Part of a small language model's weights: RMSNorm before each block.
Each number is 128 + 24 x the weight over the matrix's rms, rounded and kept within 0 to 255. Layers, rows and columns count from 0. Numbers have three digits each.

# layer 3 MLP gate, 1280x256, rms 0.0986, rows 796-859, columns 192-223
114165107145114153135113109128153165121064139177105101118122131150139168145150097148131149101119
157148126140138114113121169137115102153116085165149149163120170143146084088168110114076120165188
120134124091144110081097156129112176112128183127094125126134097145075164134098090150100113098113
136147129129111132116090146123130091169156093124084128135155100125180117170120134118097107152149
154111149129140111113098132134125088110149158131089081146132133131091159115161076108111129111128
112131112123148141127144127070131141115199159119102111126142109154118137145120075101135111141152
151133107121115187129148152102099145166127127134137125185106136107103079118115157106127114135116
135142161102128120152112124072113091135124132147138112175149122137104110130160132165162131140147
139149139170151148123106157091088171119111099145141128161111103142141096133122126134107124156088
134143118112124117131153171138085125125143086159095130154142124160118109149098109145157138135118
156116110111123132124153134115158135123144134100109154101130095093155128163113131109133129143123
150078104128103129131128165107150124078147125160077134115120162148134153156115086103117133125096
140163139131163145149106150100106108162100112138147115126147111120155119115135153154104155117121
153138143100121114150131109144138110115132146165145098136134147158157106107165132150113108113143
158105155088158153165095119105076154151123092195144058148109149094142128127141158122090164151147
115128125111126149154149153148102170059157125109130162101161130174128101143151147119125114127108
124097071153122133106113116150107095143091095130088126183131123109099113087141097111134107120161
113091083137123118117121132148081121155155135141127143104091105123118173155160121108135110124160
116102099084110152097170161138108134158188128119141141174083092143125147120139147088134136118140
141127156095117126151118157092111160166114115092157139171127150135115121163160121118133119138136
156116137118141175101161088155118201080069137151109147131133169140131130078160129089119152105148
120139116110096118162159150098114117153091130147126112172076105174151133112105086135080121121112
140111082115140155139105156107066125142130091159126095164113156134130111152141136103146169129116
161132147102130146123154132111127138170149122147124098116091108139154151159085164127108133165121
116082170086122105163129130137128145109087106146111123145135094109143070160046156147132144146135
134104094160129163086136134149114124135070116135149120094115084165126101107127105108125126111138
151099142112139120135124180100119101132123145125133141105127143121135087089114156145129102138070
119130100126165174133131129145137111136127103127117102170166119108096078117129130163150151163127
121154132134140103145110095118157130113138138140120053150109128177097099158112181165108111126123
128110111136128143144093104138079110112092103180139165130127132112137123102096108093118115122142
139134106111151133179110086160183133135103128166132106158153096104136108122144130125118109159117
123150100136139162177151142139143151084074106145093118146095132121139085110132196134129195117136
107148081094121171104134122134149155131123144121129099097167105177121136145182127085096107160147
198134103119147113140110190155144153107159099172117108140097137123142122131152181167108141101121
125123114143141104102130110136150043080136118122111102111145123095107103125098161174092090130146
129136140109139119098108117111124114160109144118149071106125112132105158130090111145136160179130
150109119192156104115074148104118121148130127138093088186135132152165155125136156130159164140166
150170127133165128102094138153157090125184154119141106160143125125151162113096148169095179136118
176120134119131102117115141104106141124100067134106141114091138125150101133086152162092139114113
147168134119128148117159147129094075144163083107111121109156108143134136110095141107135151119127
126100104102135132160114173133087081146155087150118108182153153153087126122136157161112102094114
138145053153116157131155119099152149111138135163150136149139152172088163139091119144121081156120
114128091145155153100139161131147125129089133145150128151135109136104171117085138135091163140086
120099085152125150122166136112123098178148108182098147114175140097129111093115115145103105103128
132098159146151137156084138107145131114119104125118131160135126168132136175109147122070106137131
120160122145127176092114122146112116157148089127138103125133120141129118118144121136121140159129
105093113106117131131145154165154151142156106150137160141119127113128081128149132143141144138138
117127125144164149122139100119177110113113104119124117121135153124182132134110136131149157138103
106136154118135136156126123112114170157139124156106119157120129138151101147169140118117109144134
144133161098130131108116158162123153175155127111111163146183111131125131133142127094130126095137
164085133117153133112128136131107084111106176101085133140106117118113134133128102124087138116166
152116103138159161121128138147160098078114119101126081137150106101127123148099086116146157127129
115096141103112145106161125148163100126136158123132125101100131143124150139087097093103102112141
102136101113121122108123120128114141114130121109131066170121080114113138164148106144149143125110
149116147105143149082132143135094121125101171139119124158118118144097105128125092093166140142124
105114138130167151099114122143116149165141150113115134132190117159090150142144099121096150154109
139164143102182104146104166169087098167126103092145133126139105167120170160132107098123102156152
181110161114167126159157138120103173121160142161157116151096117115088111104186116104143087166151
110155126140151133114100151136101129134132090143157147145102125108146155139161138147140098177145
096105081115108118113093123099124061102100127149104135139183130149142142113135139134119087133121
156144140126135148125090162132107137168121127110120125123163161097139073125136078105115076141158
131113160104168204105150119120087156100099122116139070124127106181140119152142110127126132111171
179121134138137123108110086150120103117116159112133157156126131118182111109119111154098108135198
126130122156106144108138164120133136078111108146153106149143131141156148144092114125117156109126
# layer 3 MLP up, 1280x256, rms 0.0937, rows 796-859, columns 192-223
099134157109091117153114129166149110084154156173129114185121143136152135099132096116157165100139
155152169129121176148146144072108135105116105157122132137150113130109105146105132102174109164122
150126141169147099130107140136149156124189103154093110121151105114157146163172107118160139063129
133138077141146147167156096149092113099102125115135105139144116122115084107134115139111122119114
079103122126102137121116116122138140132121145156132115144119142102142123109142137111123117095137
158146130132109166163126134077136115136126108138126086139141138115117145184112113104156122133110
133131134082116111108122107132137096135154080149152131128118111129137138170129085138139140135113
095152128125137120127132144121149148130096124148143140134122164095091100121130138115145130127129
174107105153147121121088118141140109137116147098146153163101142138116073099099106115150110135136
133144138111160125178115126144129146145124120168148112122141119128137166122122135147074134131130
120104116150128121146154153083137124117149124164137138148103161118094161132127079108158122119104
106154149121145131106155059134111201079155139155185117123114141167140113127113145108097109133122
167106119152108162139131077167144147138114132150116118130113123136112123110092138090141106137110
118102172130136092141143112110098092140050149182148125075165146154098104140113097105177127140149
127131147076151115142120108137140163125113102145148151085142132139157155132123143108119104138096
103138135125145146117137102109134133103148119120118108166129106107143133130125134120119103112134
114155158116184147121104149158159167146155122114099117126116105150169124148132127106127081078156
114160113111172162146128120122148150103132100140137148155150131133091156118132125097084134142122
091124161159116117135090113123112154100145150100101116157107146087096123118123131133102108133111
161148131129126148131123126141109114122106129094100140168117136121116110139112120123163149106134
080153130144107110116155140114121141087128148104126150147116140116138179105160120117149107133123
128132101113093120105106118112085111132167100124129097162140101142116113130088146117106147107111
153178107101133154181167168090058100135117102141095059139151122153076132116131138097120172111091
070145126119131103104128139121121142104104113148158150122144138126169122164100133121137159156110
137139130128073082157108097121106137152116166161139134122099121160130117110099111127100074153141
103123108115134127155114126156132062123138114134105143145116103127131150091141157098112103146078
103106158081103125138087124148164076155113159147156139128146137118140160084135110122169051124129
119130097121114121101126092121146148134135094162099094160106167096118121069149117155159129155138
159121131126170106154156181115051108141121121168138192173149095109155131147138139105104079161142
141167129122091097125119082124153109170123106139134084128108142146118132152174135175097122129141
115111156145088117093090135112156105122147143087086120126162127153147160120116128104158155124167
095172112156101121132164153127123124150150191112144132127155168106082082156147157102132119152146
146172177100136144150110122115079128102110129131117107128125137138109150114127131131141113128166
129108145100144109163138146168113129039123157129123156117128163102113066121160129108091116135108
112129107090140093092051160167128120119119124105132151147071055132140139124103137138156124123102
095095124136133114136106117140104123158146061151122124126149097117131154146160143100094138102144
089137167114126121137140126095134144105115134147112112146117113093177155174116176132133127174154
145109126122113130125100125122099113140148115156073142131123120146164127131131129081142127130120
128175165138105154137142141106136108126126105136132195115099143118123164137147126154106223150141
123150134096145128126170182117125147113123154132101128104125139143086100139091127111100159186079
134155125132158094110147120185133095129174157185124154192124129116111110088100115126158149159111
145144152073176130109115159149154150110164099105119105110128132146159076128146128126110129097111
117169152114100105094119114115113141164134142147121133103124101124099083104114160123103111140133
094124123099137115136169108144107138137115155154148092125144092110128144145129141125122141166140
122146078167128154125115126105160148140167161141096139130131119136127163127104162143121157142113
162140141099125108145110141120154118105115159144134144151119136152156153151116143081109134111100
105159153118112129104104097112144088136117121114135130171157123123112169140113117112138111139103
096165147128092160118161121170153123150102104180156124162134166106148120098102118134111081170112
145115109145129133129151164109104117116093125143131170100123166112143081121126115106144137123140
149129195165146140115124103135157135127115145075146107089095135092141123106091110109139124098151
141129095157115144114124155114103136139134109158078130109152111120111112107117120162093161124139
125160177121106163116157145143092181141140120160155135128084147095140126113119135145160116119125
150160120128182133150119116132101114132124105122116114154169139115139103134171159146131144134085
116086127119107147131091187095138140181132145183142141144104106146153149168100131124160111092181
129130176155145129139148121147121144093090160093148137141161130139103133099150087098113097120128
130099134121098168109103124135138132118120146114136102151157136123112129092153131129116131066137
089163125148121111108095104078133094123126130120118121101170131147128149118112105172098158132152
124097125151122146149077130154104150099089078150128067154146099098163152116142116135098138099157
180117138105123161115144128143162124123158146140106082112166086141175130113095130102138131127114
097137136103116114116115108131128109107105155112117111153143174143103105084125132150147114134165
130135130109139154109120127139144097135133133146091117172130161150150149103131134150097079104190
152109147124147157171169159144144179114104137135156123121136079137108128143126119115098157155069
140121141095174143127172105155143129136159143135144156157143051143094122144144132122145099124071
156131153137104106136120136120152121142152115091149151123150100119110090156120152126109096087140
# layer 3 MLP down (transposed), 1280x256, rms 0.0823, rows 796-859, columns 192-223
136091071178064129098185125137165097159122173160122148135144148123099152147098139117123135160143
121099139154180143123131148144147151098145107140127127128108121108117105081137129139142125144172
112125075098136094133118118140078143107129146110112110163125122117114102122091130145136155145122
170137117145141150144078136132137130121113117169133134198117086140151149117081122111156082137132
141149082111113069112145084093172111105099162142141128142081104170103122101124122168138098125144
122167096175125146135155031151120112152124130148130155136140091169136152142116121128195079131106
138095132134143103109111127109157109129148073155086092117111108147150168190139184158156116092129
175126177119169118129100173084129164132124101168131151115098134164132092089135185086123166100094
149146158132169133095157129115136110177155161132139103121145170180122117118143112134118148130134
125149117126119130112164074124123121147149098150126154183137147156100121138086119160101137134130
115149146128079106154162059150146132143123115123127165110135160122121166145129116147168144160136
100130134119132096131101128094142142090104122156131148149150165112116101163091139130127131132115
104127120141058123118151127107140156126113139094113115102112087130134130172122133094141128161164
081079139173134132088163139152111104176134205125100094123127168125131161081131082147131099106122
154154091127136139073147118124142165141141126111113166139107128168115141168131111145127130141200
138090095166086125168096139123136097135101128154139184090144111128125122087108093104087155147144
150165121141120133133153101116159101118161144069099114103094117120150125166145094069153110114133
143159164149092121115117137128164124144134107123140121161142131090133137154141156139166156122138
148116141169178124121093153116130122103080098128128106117130140148111100116086118145078132137160
103118128095087110179120176093140102119136135098132159164149118128102101154134159176120153099135
136119121173162136144119111120112094157150146125137132141113131161117095151157140092105090114137
152114154124137160087093160123077101118142139079128144115171110113135103085132157118140129143138
163172146089160137145112131117129150105159082138121133094139134138137081137135109149099165123130
091094152133134133097110066137130107157113134136132117150119109127105126142141121088149106139105
139141096121115084101145104111158151102165126109161085112166128131149128163124151122127143110099
099119122112147112126091129128158115125098150131128131155117113127138130111130154142179099142089
084111100119049123133124073166103112172131127142098134094119110158130094145126095149143076123155
131144133106176136105144156131158129132161143126084142145170139154117106078147129184153142136117
117150128132124077139106148133126138118160163129105116117106131140124098101147128121114115137157
117157114131145125116175116125154116161147095109153106147132146150157123133159135151149116125119
144162078162165178167139119078129103079139125157152126110163122123154181102109141160104145112113
169095129125172122136093106155134156135126170129181131138157115114128109145130093131090107160099
116154106122132148134105131164092128156131133161114096110157118099114144118127122072136076149101
109125148179108191128094141103122070150154155158145142111114136114117129184155142100146080138125
165144135123100145090120137129150132109141124157147107115095117141123187068107134118121135145177
121164116108120156116126119130108172187157155166108130125107139088109147119115130130135136135129
091061101119095136099120113176142123140155130096128122124140153153105149110118110121075066137136
136177156117133121105115162131133137156134141140105112116137088185144131097158147113130084130129
104162132092128083144127168145127103102108135150102133157126133157153106114115134183079169063153
118120123123115138151126130101096109116141149111068126105140133159124150098127108098158112117140
112094123139111149123135101095102132138134143120096127156124133109126134125113142140147139135159
171109130085208136140114153114153127139133128131132062119144124108112121098165125136099148102102
100109107122132063116146090125127113141107131103114130131091114166113148120128123152117149118162
132089122114151120172131080159099128167095122117110179139102157109110130118110152168139130185125
128116100155102146122106117110106174092141134131153129104139137167118149136077099121134145120141
130116128151140136113124098110149156126143121129145107134130129139112120154149111133120116150128
121104127114161112147136099134142152135122157132145100163146141143098130128084152150092162110171
177142139139171187132184137121102110107119115117134136119147138110153183100112140113092124109122
158147152125137093121120128135159121156140130102135138146118134102142148137099107183105149140156
118120096116133147125082149137122109144108171114144150114104103139128109152153124098132151136104
120158097128117094089126141177124124125175158141149128119158111149141123148082121118097125134140
111121176137088126109136109101156115118150136122105122133128096179066075144115114142118119111159
125145138101148113155082151152122123105120072132110096145098135137115118131138160111137118121133
118090129117176166159113122118103122138142122187178156144144136185124154144138101078123129150122
107088155148144088134159093154123134111098068106135098153169125147132120098083096139133115085094
098151114136072127109144127157100123116144110112155144110133113136132121127105130089111145133136
122099164100129105115094159127125086107138108113146169142168156082113144124159113183140127144118
162132175147153162138119133092119117090145153156102065120149139090094111122158152095124116143150
148135119120091172139149128107131118159141102116115107148169110133156115116133131109114166149142
125140120146079135117192127103103143097156120133080137134170151108128163154147137129135107127133
134114129135050121107124159153179163163100109104161159137128098128118134128090100141136136135170
121110158123147148088160147102165115095109111141142140139092148074143101127146112094188079116105
093149139144104137107122091088107151111149099099102123117164103166113087162106136146140104100104
134125160110148111136125145129131080132110172121122149165125167122106141151122095139145156161161